Weights of a small GPT-style language model, trained from scratch on English Wikipedia: MLP 256 squared ReLU, a variant of SOAP for these matrices.
Each number is 128 + 24 x the weight over its row's rms, rounded and kept within 0 to 255. Layers, rows and columns count from 0. Numbers have three digits each. The size before them is the row's rms in percent of the matrix's.

# layer 10 attention query, 64x64, rms 0.211, rows 0-63, columns 0-63
096:129146131113172095128098123158108148090107121146119152124172115119128102146147143124111136141063086135134131187124128115108164118154110091183100117124117102096152094121103144104129123106128127
102:127111092146130141087124110075178120151147074151123097143132129128101137116107107132160104165107146132121127115134172168093121111091124146097168145131131144149110158167131120155111141117089138
156:129137114134090149121149104132115128158112134090126128117178122088160075148156136156087160142150132128159139123123118125160161109116125164089156126116124091098128142105122156118135103100064145
128:143132116120118130129111119104110129135135165038111105105155125114145076146136159162109161138167130146149120108124122127161178178109125144117132126117121098125140123113137162097113091111102145
154:129148132109176127125106133131145113098153116167136155131096115166116166148107134094158125127109141158081106098142170113107128138123128121169125129134139185181096101149143120106099159116124096
106:066111163143130131138107128117159108117156155154127141104151134116109159170145115149156126129131150165106154119110149108110138116163121102102125142079108144113125133092166137189160145139170125
083:110104187134129099127159122170087107124170126131127143096151104143131108119156134114110185129113139136125135127114119122153124130119150132072116118103147112155172184154113173141155116140153135
095:135112171138119151145101096160162104153157145117136135163168142176134172085130143080135090111151160158130141161152095140120141116109110095117105128125119098101141150140097151127136123115156144
084:103194102105148139102134113119114113167139104157099126128133136117128113116153119158155149147118111139112123124123147153100110108175101126168179072109097158140136178131119119169149138127129113
101:083114148147124147140106134122177125117139125135121149140110183178097129091107088108156117104117160096102126099137134145111073103148115092159145097121135160152123154148123100155139133152137139
121:145129133111102135134116143101141086112153159085134096131129122168099160102128113141144122151153154148126148124139183150084140169111121089145168096147132098134119128153166149156132082098130114
117:130111123139129083149073118101140109111165147073118116120126139152094153126127152134156103106159136162140130103107164110104117181119146085123107133134121142159147102133151160125121108145187130
108:161183127126180149131149154109155160155103106122118136145121110125138127160108126116112158160093156121122109094136080126141148117106152150148115138162160121097102149120116098083085148116109102
107:184130088110166117118133110092174141158121084098114121152116123135126123100114121107134129125102161126132151145134119150118144133096169153145091151150121149079095150156090119095093142120110108
082:113107073103090109127120119128125121135104147140103177090154114154111115101140153129140151102148134121103141122146114089168120125141141124105088142148089138127121137055111153128122134153095175
102:158113132154109141146140125090181133114100160110106093127129101130120123162156132159142155143164158137142176110101122153099119176115148115098102125152068089121123133111130148153147117117093131
094:153165140126121165141145075159113139105163123151122086105121124120190139137113099145109089144105144114132091120106118148123161099132149119130149125129174141076089093163141120116140147141139126
077:119127097160165128147138141103119147133128148097099155134108139152112148121132125131189121140154133115155108133127088136125119182080129127108160132141138128076077083139149146107133153134115181
081:116128162118121144138158104150091141198136113121165098152096140111124144074116121121111121105109119103119141137086145151149081125102151128117125102108148148117131120129159129187154123153156097
088:094080139124125110108134156138138092149127137158164129100106133117130172121088105119152128109124131099121146191105116112136141093104149140106097130127126099080151146154123176093159156145117108
106:127132155121116143149145113161093153101172150166145147123108105119134127119121119150077117148109114128116087126079085109144156083168118145118168092092137125176094121126138151140116109137124112
076:133210108155164119135128124141098156142184130151120171116114101103096136137160153122117124109118152108166159128116127118146112153120129129138147130125119135107125193113125123143153177138158137
089:172133160119118160105117089121100142109184137113135163108157150134157129132168115151095119190115124156092113147125161132093166163107141115130093112149130158109096143136147121138129137113123154
113:137143087084147097120100135123121096131133126097106123129138138174105118129131126110144104173143127173135160107127139101114090166146138108115123119173104121129144131078082132165101069135136124
087:116136129138160104090127144156116128105093122130150126119112146108138138137084147113130162063114103105069106128154108137135066128116128133157112138113104145133119096134139125098093141127167075
093:145169155125111154156099110161106159162129118157164115126138116105123136117129115125165107186145161087119143110133121166134195119103140150125108139113100155106123095168133117166141126122133110
093:164109113196162104131144140164148144094111116107126105107166149093144107147145103153121116103122116132100137143121113117128166114145159125122110138139114169138060139121104130128086174122111127
072:120178116166125127122148162136153147137127101120127146154132127201124120125159097138159131087120136085117094134130143113103081106131121092128157114136123154143074132167127115146117122176137137
102:101158131111129152106141157133110132103123122160107138138095111138091124141124150154121135172134144135137113106116175104109119118144087096151160076114161103160154152144141109102130059125141089
078:118077105116139140125133093164101135147133121067166118113119152095102125099097152157104105133118136109116119121186143133113135111101137148106129134148164155165124086101121133142113113172092112
100:090100138138103118117108119153140094103110140140095105102121141163140106092162098150137107067115146136139169174128131148105171123150162157137123128122074116098146152145132159128152117153140137
102:161161160119101082125124105131120118150154157102128150088105154135164129149116110128093139169116163118149144104145089135113119083120152110112147123118122142150119153079092115156110090145123081
090:152140173140070164141124123152175111166115152113140116083119124143160164126165138142150100148182141123117155149129102159150134141137136144125124135123110122114104152099170144166122167131150129
092:133121089121176111128085113133110117120146135134126117081134105119170082138113197138094146154147102132138120136139143076146121148092137123103129169114132136137142152105103130084099131138143095
114:089134151159119162150100123169169125081114148110120128098135160174117138121166134122168119149147145145132118106175147134138112161133135079136125154167144107148126166110101091115137137148150141
093:063104159152096105082110148078108114127102139127084165119145146144106110114144117142162125129130087141129140103102101131148172115099148174103124127108104117132132131093152144111150100124122140
103:140122099105148148140093125105141141130131130072163105111185134127153144128095154133090147104135127132098131115164171139152106174078135130146079161111115145125127111161141134134080137135118129
095:152170131143137138164122115133179129153174136086096119117134144113131136152133156134132138126137141114154143134111093114133135156114172072121143148105142070096148172086129133141127143121143175
098:143098130127142135139134156156091152147098129127127158123095165135083131129093137133132110055137128134139084126101116094145143132203118126121143109163141169133117120132142124116150125170146102
080:124120146151128152117120148119153147121175145144125137168119117086072129121116126138145119171143140104106104125204142136145110146073124101119126123067108116149118125152134128128178132126103137
103:156120097142167121119148125112125153173077090125112109130163100108135141120164143127112165130132106101138188101137139143111080097155123149125116118130119155126142117133122121180166151093097146
128:157125149145111147112089119118161115124138118126139130142193119161124133103131163119131108143104192160161140123105146076126173155104148098119134128136099125108116190158123141143111108131121145
100:105177111130140141157128129118098134163147120132117116139078160161140173115136125111183095156164122126116122088128124135086118177127142125132136149142167113095094095136150099150114138125139166
100:153086145158065130129127152131140115170142160071125154124116122157115139093134151159113173156152142112120126093129103145132133146100137116106133131165084089158121102105140121137149093142136129
086:125172129101155109154152148154119082121110137164109142144117110125159112167127117091177119081103116143119130167129161128143121104156121122152115145152097158139156148096095132124111155103178119
089:104082141139143142120104139135132094138095146116124144145080135133172097163102159108119112065127103136137112110145117131132148129121113107141128166140104122155194132090153124083134106138154152
104:101140161133148137148129128139097128117114122145117170109110132161122135133114090083168109134116104148184128107116092105143146086138136127117186134108127131126089119147149078137128115163183142
104:191133100091139129148139109134090136120105110165172110119115104111130148121106082116103118130126099112113124166131126106150122144153148161130149134126143186116092116140132166131100161109102177
096:159111109158145103142124119123096164106139134107139134158161132126118115046125167140125119140103122148130120138128091155161124119131120146139188081143116150127110066133119132109119109162102135
087:150156141143145122151183091157095161098148168145137143152123120097162119143134131071134132072081154132135116142139120126124154099112156101089121124159119135133111138150098118158158143138131110
086:137138099128102145160130093123128149154143138075129156092162119061145143133175128103106123127129146132143170142123121121115132179133141117105079137138115089090121130132101139148178101125127115
102:131137131121129089108072180162179118168137136134114118095152184168076128136103123140140113143136153130140146138136152108118156161138136099146125111124132079111169144151124132146116123142144148
090:139150139151115127134148111129127120100149142103081150132158112143177097101123139081170111151128145153134112107149122138140101122130138111098149144127101160088148170185098124119137149068134108
094:140129136112089173114127141126130154125122109084116107149131184164085158096173111138099143146152134094120130124170090130133106119173131136129158104133152163100112103096149115147147098139120145
112:076126135133114107117081156108163124134124149130123133142149154133092151150159146114143070102130113142159119113119147145136109173126145087153097098110138120130178160145078123113166113104145124
109:139136097116096133140149116118134142100127160057155101110118115146130123110102137112082156132147141140131105145177121127146125150073137111183128165157158133115092083132127108111129115114130096
093:114104190103124107109085145167170104097125125143132151085110138114126122164137130132090159121095110128106088100127119100133140129157132110115177173116125110148113134100168133095145117110146137
109:154114119130125143145145124137072174124062134134146128094141117115159099101150121124112137126164114116126126115142118148198111100163110141130121132142146169128135063162121144137138147111127156
095:113104110157138163122137085149110109117130099162111155141139142129127130117191130123123108077135115113167076127107138120127113096167098144148123090088123163130129168112124121154175133120105115
099:156114122103141092130132125164156115107100124148124155089154068117136133103122149120102186115128147130128135130141117119128132117093146140139108143072085163194097114135121126120101143105127094
109:128108110109163129140133083108073137110141136106154134112155114096133109143144138122115097098141092122112133171107125131143135143122114112101051145125103132137140082107086140083117134137084119
097:154157169100128152150112132142159146117155135139132132153155122175096150136134159171133128195131170152142115113114156099090156144100157104096161136134159114137091143156135131125113109107136137
096:132122082115147103131091168119115141127143129135112129091161076111110114134136141155148095159136082161116148141103107156139116137165136187093109116109118135122165084135136151127109153167142122
076:139106097141148153142159117136169148109111119108124098150121110131111143137078110135102171149144188105150092122148117106094172161125162130172132131134136137073138124158140117138147109139091128
# layer 10 attention key, 64x64, rms 0.194, rows 0-63, columns 0-63
061:160114110112106127127152131123146129120085132128164104126141149125119104112123139140149135116144146160178129081133148113124108176078167139116102140184102139157129106100090130151159141089162152
087:076135115129132090116125113102152147109172127127102095164099094149142134132139158103165150116116123125119142158096101172123127120129096154100139079094128073131109142159134123103104103139101108
118:153134152116132133137128115140182123144110133143119107138142096078132102129146137143120167128136137123125154176139079089144125085121121195121139152081191109129148139127146131121131129164104121
070:120141117128133091097159123165079113136138080080140146107161095092137148158156152157116123066130077125112138130163124141123123166113125107122094144137096113124125132093111112144135113123144107
102:154115103121151126160113151169157118147093122156134148109110131086162113133096121118130150127153143130102151153144100096161168097164136208120139116111166122144121129123151146110152133140100102
107:106128177148079164159165133165186136115117120174130132141120086132130095130111145117162117108141125161142146102139158138135136127110155138117096125135161167121079130099109094103122136152130111
080:150102141122098140169090106171121128127142169070136103099172137121132106090134162130114106152124146148118128143145082110158114112153096120122131166097108117143148103081146110136144099149147127
101:111122110152110126160118089171138103132153105164174140155090174121134112120093134131127120117121120098147084144091094110102095127062119120118097117105134132127128149130159142132104124124091095
081:172117108104144127126137121164097133074119122122124133116146105079148136144130152149134110122096100111169102132132149110129139110113086124166106186111126114123128112132148171159145145113117060
097:102124114142105128115077132135115154126114101136147105170084144190122169106132101157156100101134147147110132118107151164120121131170165101144103101115110173118117141163124136108094145122112148
110:081168090127105133134115138131097123124117106125124124122146136195103130110107122144177072126137101112149100108113119133111111168124131105171104104129117175159142119143106089158135163138133123
139:082151146146113150092120146110143097127188137118153126116118134191100161102118147132133093113134120114130086085125148137100123163098116064134126105143113141141118125152150110154129135102135100
119:172097115098170096137142084119115150138073095099085109127128118081165114153129104139116141151121121157116128161150107120131123110151113181136113163125137136141119109122128166111111146161108152
152:144128127092127141154165130124146161125123082161092111158133091120162083144102137115140106102108106197131138159141116150132125125145135171113125127164146140143156141117101158114136123174090149
095:141141090146095136146124128121133163123158136124098123181137118105114142153142108087158105133082123163114137169140117111087156169129127131134141089098137137143156116122097132156198114148103135
079:118123085131111185147166111078130114140168142148108106141103111097152089110126085141145134131115127110176133116084124111129153153138130103111156147157132058117119137139106141116121121106107133
103:171161103104097145124144117092140113137163129136119118149108096129132133159059108124124132125070133151094115120125132119076173135107129129159163128125147158156086108163129111122096139142131123
113:108100084150143137147143138155149124157147117126138125127061206169106171118134137121129099148164152090119111129110130133100116137100144121113147122148122107140075121147166132104137122114122117
109:122135155149087149119119115131138097206133130087109132115115137155092137146119098123157120123095156096111134084130084139134111095130093126095150147134133155137097145116170143154150113100145104
102:168119139137142112114134135132130124105098151165176136102089084110136184150147139123109138140085169101093107149125139127144124073116125126130091132137130144170126105180129154104127142146154118
085:097181103134130115124116119097169131156135156111091134148138144115141114142063145127144096125090115129105126169112139108134123143097109104120148169118139111133132142152101135138090174175127171
073:135123130120134124113132141174124108156170121172073115114135144109108150093140165120140099084158088124078155162156106124093154122132118163122158105117095149160116153118129155122150146142137113
113:077073167134134142126107066103124112097138136116081112093082121183093096136119118126136098120152118099125149121136137146117111089132150153119114120174124148109111122112136146137137131119124152
099:139156124110112117133151094092104129116099165096141128133177087121114085151151133143134156134112101168135099119100125122152159159146151155120147112138129123122136115073067102136165106112145143
107:146118135097148073128148102125114133128097142141124129126129089102144176149135136121134141041102130152084122159105117108128127094152133147181136136129085150132126108118124133123119160168146126
080:142196116115159162158115122124129143159116092164121139101140154158141176168101144119135129137122154089070153124136114115091107127119154131112155137137135122118089151141134150147126140073139130
115:125097153152102117126186113127119121125140146128126072123116149139067113153149100132172110124130136134159128093147132114094095101125141150081157121162146106154089136137131142103136168107146102
101:109159134115173133134155127124156143138122108138131114163147141157120141151115109123122158171115140159133153165121137078090089114114094125138184097119143099125077101128155082111117093120116118
103:132131111125170068118156125151119117143084135132140161114111133087102137110187091148174153132142134084143132144133141105121119146164090093140085137103159136142121124155114166150114121122126130
083:142086106149073137131134097106112112140103133134144115159136146127116171118118139156109131135103119118148095125110076139112114082145145147141091129118144154161108100159135155159126119068089095
084:121115103140174117107121132201124126081159154121144106140118129108101101139161134127155100105122111116151095169095129125136118116144129139129150142098141119127173122158119152115145113110085065
087:121135143144107110148088099143130133130171122135122119188088126075164106159120147164126152135152113117143125129109122103132155139091135162127122188109128094154128115156127104177145112126095116
103:108168141127118149136169158102123115095133155121079088088147135196163162121134106098145116121166146139111160157133158137146113152145135160091095130126139130090127161123149132133131122123125101
092:136120146133151137084140160138143159119127138152129119110106170189126130117117142085127121116169107130116068155122146146118142113091154087104091156183157127132093117154116128127125124105157138
105:148156158123115091157105108113140117150117163124162150168136143114138098106123144133151117095075135151129153092146133089108139113148138074142144177143129177136139153138102129147128147173131103
091:139122125148194127131102134110165160138123118121100143122113115138116136127059160080126094128127157097079151148122134170104162135146145119121155137172151110115132115150133149177125131118107134
100:096153185125120156121100108131172129092147106107122117117165164144168095113147112151131137097144125132147136114135160140174085109145127112122130116129096121093117169127172108095126132140125173
095:170139137159082151131103109108140153144130157105095128121131078144144120151124182117099141127088149170143132110118128119159131098109172111095146163152096121129123155113118122125120163116181120
122:115103087102168120122123106103126128107078128134113128101156085118148130137101110132133120093083125137148091090144115090134130091167119135170094132084085134135143113126136122162082136111129117
083:186145127133142141151127120120112133136070129164152148157175126125138171126105142128141141186079146068099165152134120141135076137141122115123143149125139148139106130127146136130103155137114148
096:148152205122110139137157131071131110112140111123126119158138075125147110090125130139145141128124084148157139110143094171114120146113120100130116150147162167072130151108121130123151108111128123
109:102092146120122151134119107129182122127143117153126108140149135175119078096103153128125137125134172133143116126093124140123093123076168087112178103172143130122103145111139082142106121146121120
098:116155156121133103139113118124126108088157115136125139133148094106135166093180133131130140082139102101102118137109130140134140154098149145184052159124122153093135154137110108149139123108095146
092:146151125150090113136120114125169150158147138154144136144065109103149121146135093125126137077089127119090129132119111114122160073156124108126129151136152157174113137110127105144119098166133173
100:109127138116125096121092114114169141147118160087101161145124149142143119113157123130090109095132112144142124096139162092158126116170178083153118158159067139148140145120114128159118150128137105
110:157132094112144081109106094122112141162099143108140138133137144090176122181077131088146097086123111123097107137156148089123128169126105142100122147093139121112147112119148146104102125129124120
102:115152145142163118111102128152092121120098110121113151077151133145149105131137120100117155125141148151159160108122115098114210089173102156122120145077120134143139155132125094144142109148140132
096:143149124099108107136147136093113119113120157114136132150149129131158133112122110168145093115079128165139102097195100127104096144099110113122164126123178167144120103126161116115117147175138156
095:146171165139090134143074157143136111093105150139138125110134108146135115122180186120141136136166114169128127131119143151178129100169144139082146124116129154125114138113103151147094134140154117
095:091076132135138125107104082133113126128127184128080115124103163110143129128173149126153140119123122143149139149111144093140168113144118155113130140096093092154100166128127134131151181102129094
088:119123163108142169135142154116114149082152136110152148134138112171151081122144160130157097110144145173119153086160148134153140146148123121105110107109114120131101194103132117098138128111167111
103:081165140140144136122092114166170127122089114147080106110134139138140081163116104153153141150129136156164141097123151131161139101164120133134128167092120150120138160106153138154112121132158166
109:120142148147148108144108159090136127100148115117127153124078148101145126131130142117148116123066129126093127133095158166098119176106173112122138105114121126075076107130130115115124085110135161
091:101139124130169135165156122140157170115117136105140147154107168184131147123143093144145125150140175090154097106135134151106094150073118097158131140157151123106132142150124106137130126108150092
086:153108083149142146125113171074125117151127126131136145142105137134121116133111144149127129090116153135127148151158112118132190136158100130144135108128122174180134148132115084138156200128105136
096:102144133108169152143120130139138167133128142124165130094110113129135152115072164117111150118125162139092116145182135124146126153109180136147136091157111111070111118128139130101075105127149114
108:141095131136148118089069124144106147161111157088131135141101154132117137126134161174104129132122136139150132146091109128130092148129182114162100166091127089095137109114120156117173121114150115
103:153104134139101134127128119148107126123115116092137107122092093092111103134145156134115158080158096121161115113127138149163105131131136101121123167141109160076154135074133104154178144118080124
092:077143093174155144159110124086128141115155137127100099105165103164133090122149154108145115110137128125103114135126098119136138083148111126154070137124093156129120131150078089110142116133126141
086:141142154114152127169148134123121136126159128126148148144168088113152103089119135154121125142103142148156129165137092075160111114128159101167106184154125164137145178131120145121133128172148115
121:136115111118107137145126092113130102122164132118117137088156097106110076113133153140128125089158119138090138168164148105156095179118149147107110127151114104105145065099135121090121123130104147
095:142165119118087129170144114090100128152112131126151133077156092116119165130152091127089119167104135112160114162158101076120138158131130157131153108114165126146142101137102111147130138153139151
098:129126134157148149132149141136108119104123090111128129118125092123101093152116145162072153152088067095168141141079125146149153093124157121130115141155119163107137104116079135131143139102112132
115:098084106117138154142146125140154129128126171101081121096127157193104149101143110109119127159174159089135128131134106155162141166114147108134168133124126133100137133114129118118143095167165124
# layer 10 attention value, 64x64, rms 0.245, rows 0-42, columns 0-63
083:091171143158124161127110074149108168117131159159139151156126112134115154119134133089126153090122088154149143111164128136162122122143116156128146172143111128108129133142169134151169123157087147
094:114108143091154094131125157108142093085176106148100115119187139149123109126109114134198092143144137099133145169102131138131126163121108137139110098142128107125116122164106133116101094104131147
108:128106146153162141110145173118147140086119125125163085136130140148121156124100121138130117119097119151112150123109110104118136132121106180116106142177155124124145100106069141055149135139126163
113:121174138126129146170118088137123108126114139143151142099144108148155135141148139113126142114108156120138147120093148172130147150138144120161144121075080125157111143113064101086104106102161099
104:115172109150156115105140129148154153117075147096134130114117126141116129094177121132115106149157124073117150151119101103090172107182104130137125135091147133149140123129091110142124160128089113
101:098119067125124097118108144145122152098111121126120122083107085138113140119152146131130136094132145129146121069162120126090150125155106193136147093159157150122140130150110102154116112101133094
094:127151107134114148157117157115166118143118130181128107111154112143151125156144142129110108169135149113064129121140136141133099108149119157091125105056103155148157150141105089122100156131123104
097:144114127119108136142116098114156104124157122131081143111082117150110106103123104155156162174163119139120143151154108158155125117113068081097114139109116113124180119114087102111117114108151130
110:143103147134142108138137120117137169122111129159126132107129117170127109131135143100157128115121125122160111096152134188162144102104099154119167164091100149114148091126101093165088132119163082
080:137094128104128108167106131172082162130139124122139117130117138084162126144108112067132110134167165119098127112146131180130113159145142126149158105140095146130161091171121107120134122103144103
094:118127116139136175121116118119097118150163087093079125145124133099128161123117132128130128115138074157110132077134150130127148141122118076143086145138088106117146125113140160150121201136119142
095:159166158141087124112155152106126132137107094144112134095116073166125098125096157091113100130145081129163095124154160151127146161094115147111146139124117140137161113153109151138159125098118105
092:133114112185153147146148168126103137102104134155132148135166118171162105136143113108131107124153117137117152136109134163134131125150086167166141119145107162108115083174144139085094091137119134
084:143108127129121155100111089098158080103124112122117068157159148113095162141132169156133129115155138126111149144117089146166093122116101150113150121140083103160113099118116092117150122130145155
090:125137158117160132133119120134108096151126142119138132101086161125097117178122166145099188176104133113118153124111138116110118134138097090148112102126139129099124184160165106125147128081128144
113:123142126142123089108118128141142175096117129156135132107114132163117105104144049103151103133094130116101116129118113122125192095132140142135146113146139136091119103158127164140083148150141087
095:109108112122115093146085132136128157115118134127167134135122101129145136106136136124133100119123110117133126121105127137104167159119126159149185113108151186127140185149080143131065102125080128
084:123107141095141098107109130190153124140156126158135101134177139162147103125080095130132117154153120147148138162094078137142137171131148081109143116133124145141128145124104099093097136112113149
108:174154159152113148123123145124152117092121106130177153116086088128154170138108119134119122157145137152127103134157140124145153145145149178102098180125132116149119185109118131117105134123155095
095:130145119080125153147103085094129130160109123171160143143133090140144096157132142112141179109123113102106107159122178124134160157108121136172176121127112137158131151117122114120170094115140139
098:157111152147108160117125118089123117176135170117098138156098157117113129145116085137092110107107119140128120110146132132076074133107119100143126139133092119109130137093147111110107145098188157
105:128094100135114163137127105180134161119136116176154115147115128115118147076124142155114080132125184150135170145131151113133127165122130140170115131096085138109133084146131102122115130103097137
078:116089159114103089101151093149121134135160135122083101129094138136135119127100154152142104181135145155122159097121162139118102176112093113130144121122125122121111167152142115117161120157184108
114:118156160114144112096099097140136147087155079162098131097113143127141120150141122098182092163091149145115148190093136177138131159151118128146156115132134118127139143141137127115146106113130121
110:151087132130139127111134126158111125132112120144104133094096140168182186144111155146131121116135130114134098106128130104135112139168151142141156114128209139130100172114114153148119082135109135
105:085125135135122104173163152145106174150107135148104168203109104172132128123139130111126129117119125121137111124152136109106130159113169152072130163114125132119170147136147139139157147142129151
097:179084158101108062141102138071098089130138112136150113117126134132119137124118098133146109155180137094116092122126118146107112110122125140136153093166098091107133121130133103157116145140127121
114:153152166171128186158161111127127151134151125154140161150132129151126132120111114156128127105119121142149134132113156125152149096137152158169126143141135076100130074124113157110150166166110169
092:124193213172129110137200115152137146112109146139152147098120121127127119142162140114122123111160139139101152102132129122150095153131155125144146118142134109123138114149122127093141144160117109
102:099131167084124099154082157142126126104165113126123112159086134127146119115149124109153116089125130119135120112057135153136126133131117116126089154136087162074113126148118136131142166105165118
104:108083130153130108141151128082143119124155129174123116063125107097151122147113136131112138151136140120120129131125145113143138173140165148112150133139157102104067117145093127162100068107123131
086:089142149098117168125127130105089102109144147143153145123121144125137136124171146111138113103130101087185165116091122130132134123160131113171146109132100130094115122121101123165165150145097187
077:085140102091124102122101151137114067127109145118160091104130092156109150118124135105128105159096109129122116134092117146083122134100097105130112134097077144135160151089114116105106109115106101
093:123087135090151126135169136165122117116160123131150080093170101086133136100153181121104122146143136080165122079103137128145134126141127155145133159146140116111109126149145162129114116170140126
095:088147124122143108098145106134097131112069115166128130130158102127145105185152156155119120111138157140143128116091151132107151174081157133112113120079142138148135149134091121137133116087103110
123:097137140107132160173117090145165144137169094168136096143148149163155113155106146150111157136116175143099127101112118110146145170153162122146125144091169139101144130098156123100121133139122112
102:116129159141160109119115104061160093178108162139142133161114136091135161104144124148087086110131165126073138158141122139165126098130148134104128140109112140096136133155134136129134132132152101
087:162115163116151123111111141148141076151130142144113128121141105151178120164103127150156143156097136098111099133121181142154087158136072122134114099148106146132137122153146127076104146148137120
096:101109122139116075139097154115100111147092165130125114141084137126081102145132101111130094110128111120135163107152175121119096164081114111120091120100137124133148075146104136134144134089121113
082:122134131161111122154129091072111111089103094153135134157134155112125154138133106154092135140092173115119135133157072118130173130113149131168117073138153140116150108113137102091111114129125116
106:089130095110162130121149131136081114152101104125102120128124134133155116155146110097125125100180140100076102152129161133110146110136143103173154120060149145149145161113104117133147109134151109
104:110047126110154111121105121158114141107156112173140092129123114183133127156109135173134122119121124130124125127111121109108121165138145185126168121156146120109069153158116111110139134130134127
094:179174101135123148119150136114110177101148166121114150144206169117124112117102155104172128123137085149106140126142115137142123106153099122130146101112103139104120121164100148121123114144114119
# layer 10 attention output (transposed), 64x64, rms 0.399, rows 0-42, columns 0-63
084:079110123110123140117133199106143128165128109115136142148116128133102130119114131101150154118103142095158093171115125134097189129082147131133145073129103106131108118149126144088103141120143116
095:156138146160116128143150105176109145085093123118144129127140124112154112111155156099121128133153130130120139124166085110161098114164135122117163156139169134059127126095133132089156131126158171
104:165167137129109117141118124145127134141152124116106126152117176109164094128148134087123120150114135103168123139140122111160166126141144113138198149137167105116117141132154103183150087108118086
113:139116094117148093114157126142137130097144133146117112107139107116132123129173154102088159089169087108103127148137102061112131119113107152139091165144139104136154122140165177119130137136097151
095:131083135120145131119136120069172122120147110095145147146142140084152136172110111164142113148102129122117146111131126107129111097101137141143101140120094143129187154079128143161134165100115086
099:103103127151137155109118132158129065142130131154137121129142157102155119116164102151142135154173134140119162153148151126144134096079128164081121134108114091106156164076141127110103158131132116
094:142077133115176120115145102134116136064148148117107118135122097111149109124158114187120129120148127127137110103113110119104133111146124109117135150143120150158154100052147140119097127088160129
096:159129095176139133145109122097134193102105109125125124119138139112129117155111173148162107130121148116089100123126167137095116115136121135106128175150100169065089119124148141118122155129139119
113:132127086153140094133113099107144093087112126149108154151119095079145113145137146111113142115147190131123142152123145115096138118135099099108113142165098092122135151091112147077134148101092131
076:128156104130109114108156116125132127133110171146107106093139102146142121143178130099125129126119127149180134149111104104085138121160065152096113092116101107095086132121097125140102134163091130
103:157132154127139150107125116131152113152136117119168141158102140150061123131112148137107103175126140141139128125118115101117137112097120168132121135075103151115063113155142092114144086121081122
098:101117127172107094166139142141153095114125162116147172096108150135161103119150091098126162130149151145128113089085137141140105102136150141104126108111100119152101136137113147075172121099111115
098:145115126081093110154128104134143149096136132153148109110137141120113127107156115091104162155133137071165143142138090118113119115128150111106124146140096057114127169082111154110115153145102130
081:132154124132123149145107107121137124086127126140142148146077145141152155157146137122142081150123124076138107144150124141122179157141145123164083136121188147081134084124144112127093148121144153
087:122113121126108123132112115079129151142088111125152124115160124171113133078123079136115131076169118126132119145129152111121141114148117149125114166124146182161133101112143104115125154193167128
117:142111097104140122138146125133106120153099094095121101134146098080146134124113120152110156159119150113158183131167133118134080136148109138102147171146110080140144152115100155147150108079103122
089:130100120111142116138161145186086133115134152131154110088134104083140092163135125134132151070146165112126154147160117063162123130126127122128126134125132120157112142072133143150144143147138146
079:150121137137120066147185141125097119118122115099094115114103136113123124150130151076140103096093121102110135092139101114155120108182120127141119139104101179099110144100100142149127116149150149
105:126127077158166077117099124144113105121188131124115139106140145157126100108153130130157132108121108131122139139090150080149106124116157127106136141167115149140144122157117136147125128052137163
097:103108132164113149134094187130190130108136160122114130097109128115109126140172142125116175052138132085136121170150096132133134117149128132114114127158133126135139114150165152107138143136130112
099:149122099100096100125108110111117108103132114148146105122120108176088167139111136135125144165132143152133139115117178122134143122151104125130116151117156141157086065178134098118103130144093085
111:127168103111193092166107153136113120139109147140134118146111122151137155153156092069152133161150117098107148129129074107109110122124091160157145135162123109136109145095136145116104125135138111
084:118169122182107134209116106106089097117116122119114126097152142136072078144123101127132101135127131146142106128116107109121122119141101106138094120118146122114108086105121129087102133156140142
105:128133102159116167143171091121090123134129158079177089139158100147135100124144138093079139111113132091157114145137125085128129123127125144147147150158147135092125129125117169089137127114156155
107:117133135145102132162128115163099100122168144144154114124142149112127092151139130136146112081098113190136141151107128126151154135108140119115151121133125105165173156120131109110114148151195181
109:100120124119130098136114148147122152129145136120106134133124138106122085119084129151150141119140131146139085146091124154125108089130092106140153061149135108145126123130078160101134071164125077
089:130144119147116134113125103159123148106087134140104152126127130110146145149122121115158143150119130192202166120159157125129100128181103117113129145097140174110145122143080111108114151105117155
113:141134115095135112153125161127129143142122113150149151165100140153127148118088155083153138134121122102188114093128109117105117149089124121113173148144145082133136153174144153119171079117128117
091:165111103112113095145143150116099090137103117136118153127121117153173078113102103139114153114112086131194110081095141129080139115151136142127149131135143098168155140127131156124144141099115137
102:141129113178135075108161113147131137127137105090126139139159075113108110139119087130083157194155133136136131159133096113123126160154086136124119097135146087107110122136131140108123107150115147
100:138133106127175090130107099193128098084108127172129120104139128140155127107166107097128086095131137140160144125147113138136102121144161117166146122123113106111133145143135119085155164131165159
095:131151174137119116110136159160166133144101128106179125158133124132121139125059117093117158116132134134140136118119097080140177111123134161147166153111144113112139124156165148080095128142126139
077:136149173141129123122141130122139156137132130103105127108163147063142120155179126109097157143171126137101147145159133109158137152138137149147084166132113179146093102113126132158110164122096139
099:105150194121137123121132135148169074128106113155099124149159122151140117106131089103143113105158147144120150100145095089114116137125145080155132099117141113127114184113145113126123122103153174
095:160095126152135124171145111150131100142176156118120167122106122110168108114131160102121145063150106116105131150125074137148115107128157155158095151115126112171150138095136125107125118160125113
124:173136140152166125137128156128114120115146139143110128169088095111100142146135139146120073108141078100143101154103108110142126148156121125128142118156152116175147160118133149133175133140189149
101:141112072097185116152113120133167149101142101145137121144172101141158170163123122159138142129103137116142135102122156139130093171178145104141098111127144141144156079124125121141108136127100127
086:152127115156086138136098113061105132081126115103121149093163135106104128133171129120111139121151093115159093118123077138139138137151120102099111144125124136134104122100148081101119133098122173
094:161084119135117121146109115122131140106090116115128136100137125093167141126129132116111165136154123185113107164127091142109107132149114186128125123097094125118097114141137086152116113149111054
083:175143075091159181123085141142153149126076133137125105132099161137110149130114123135146101123169095103141143138105173130144105150170123134133146150125138085132167141130112132145114123128101139
105:159113178140115130135123102125190115148154176123148104123146120116091092133151180163112136089119119144106160135107102127129127147130136149088071143149109125117168123110153146141108132152127127
103:095150116120113101173121137162100058102128125120126116123100147127117100119152114113156123141132135126194122172162103142150136132121100123146139117109148119126151137090139128112111111153195156
096:098107146117101158148132109118128182137118129156136161099068100153122108122120150110126123168119162107135109100156134128132164101125133103115161152119103092100125097097121138108160147118087173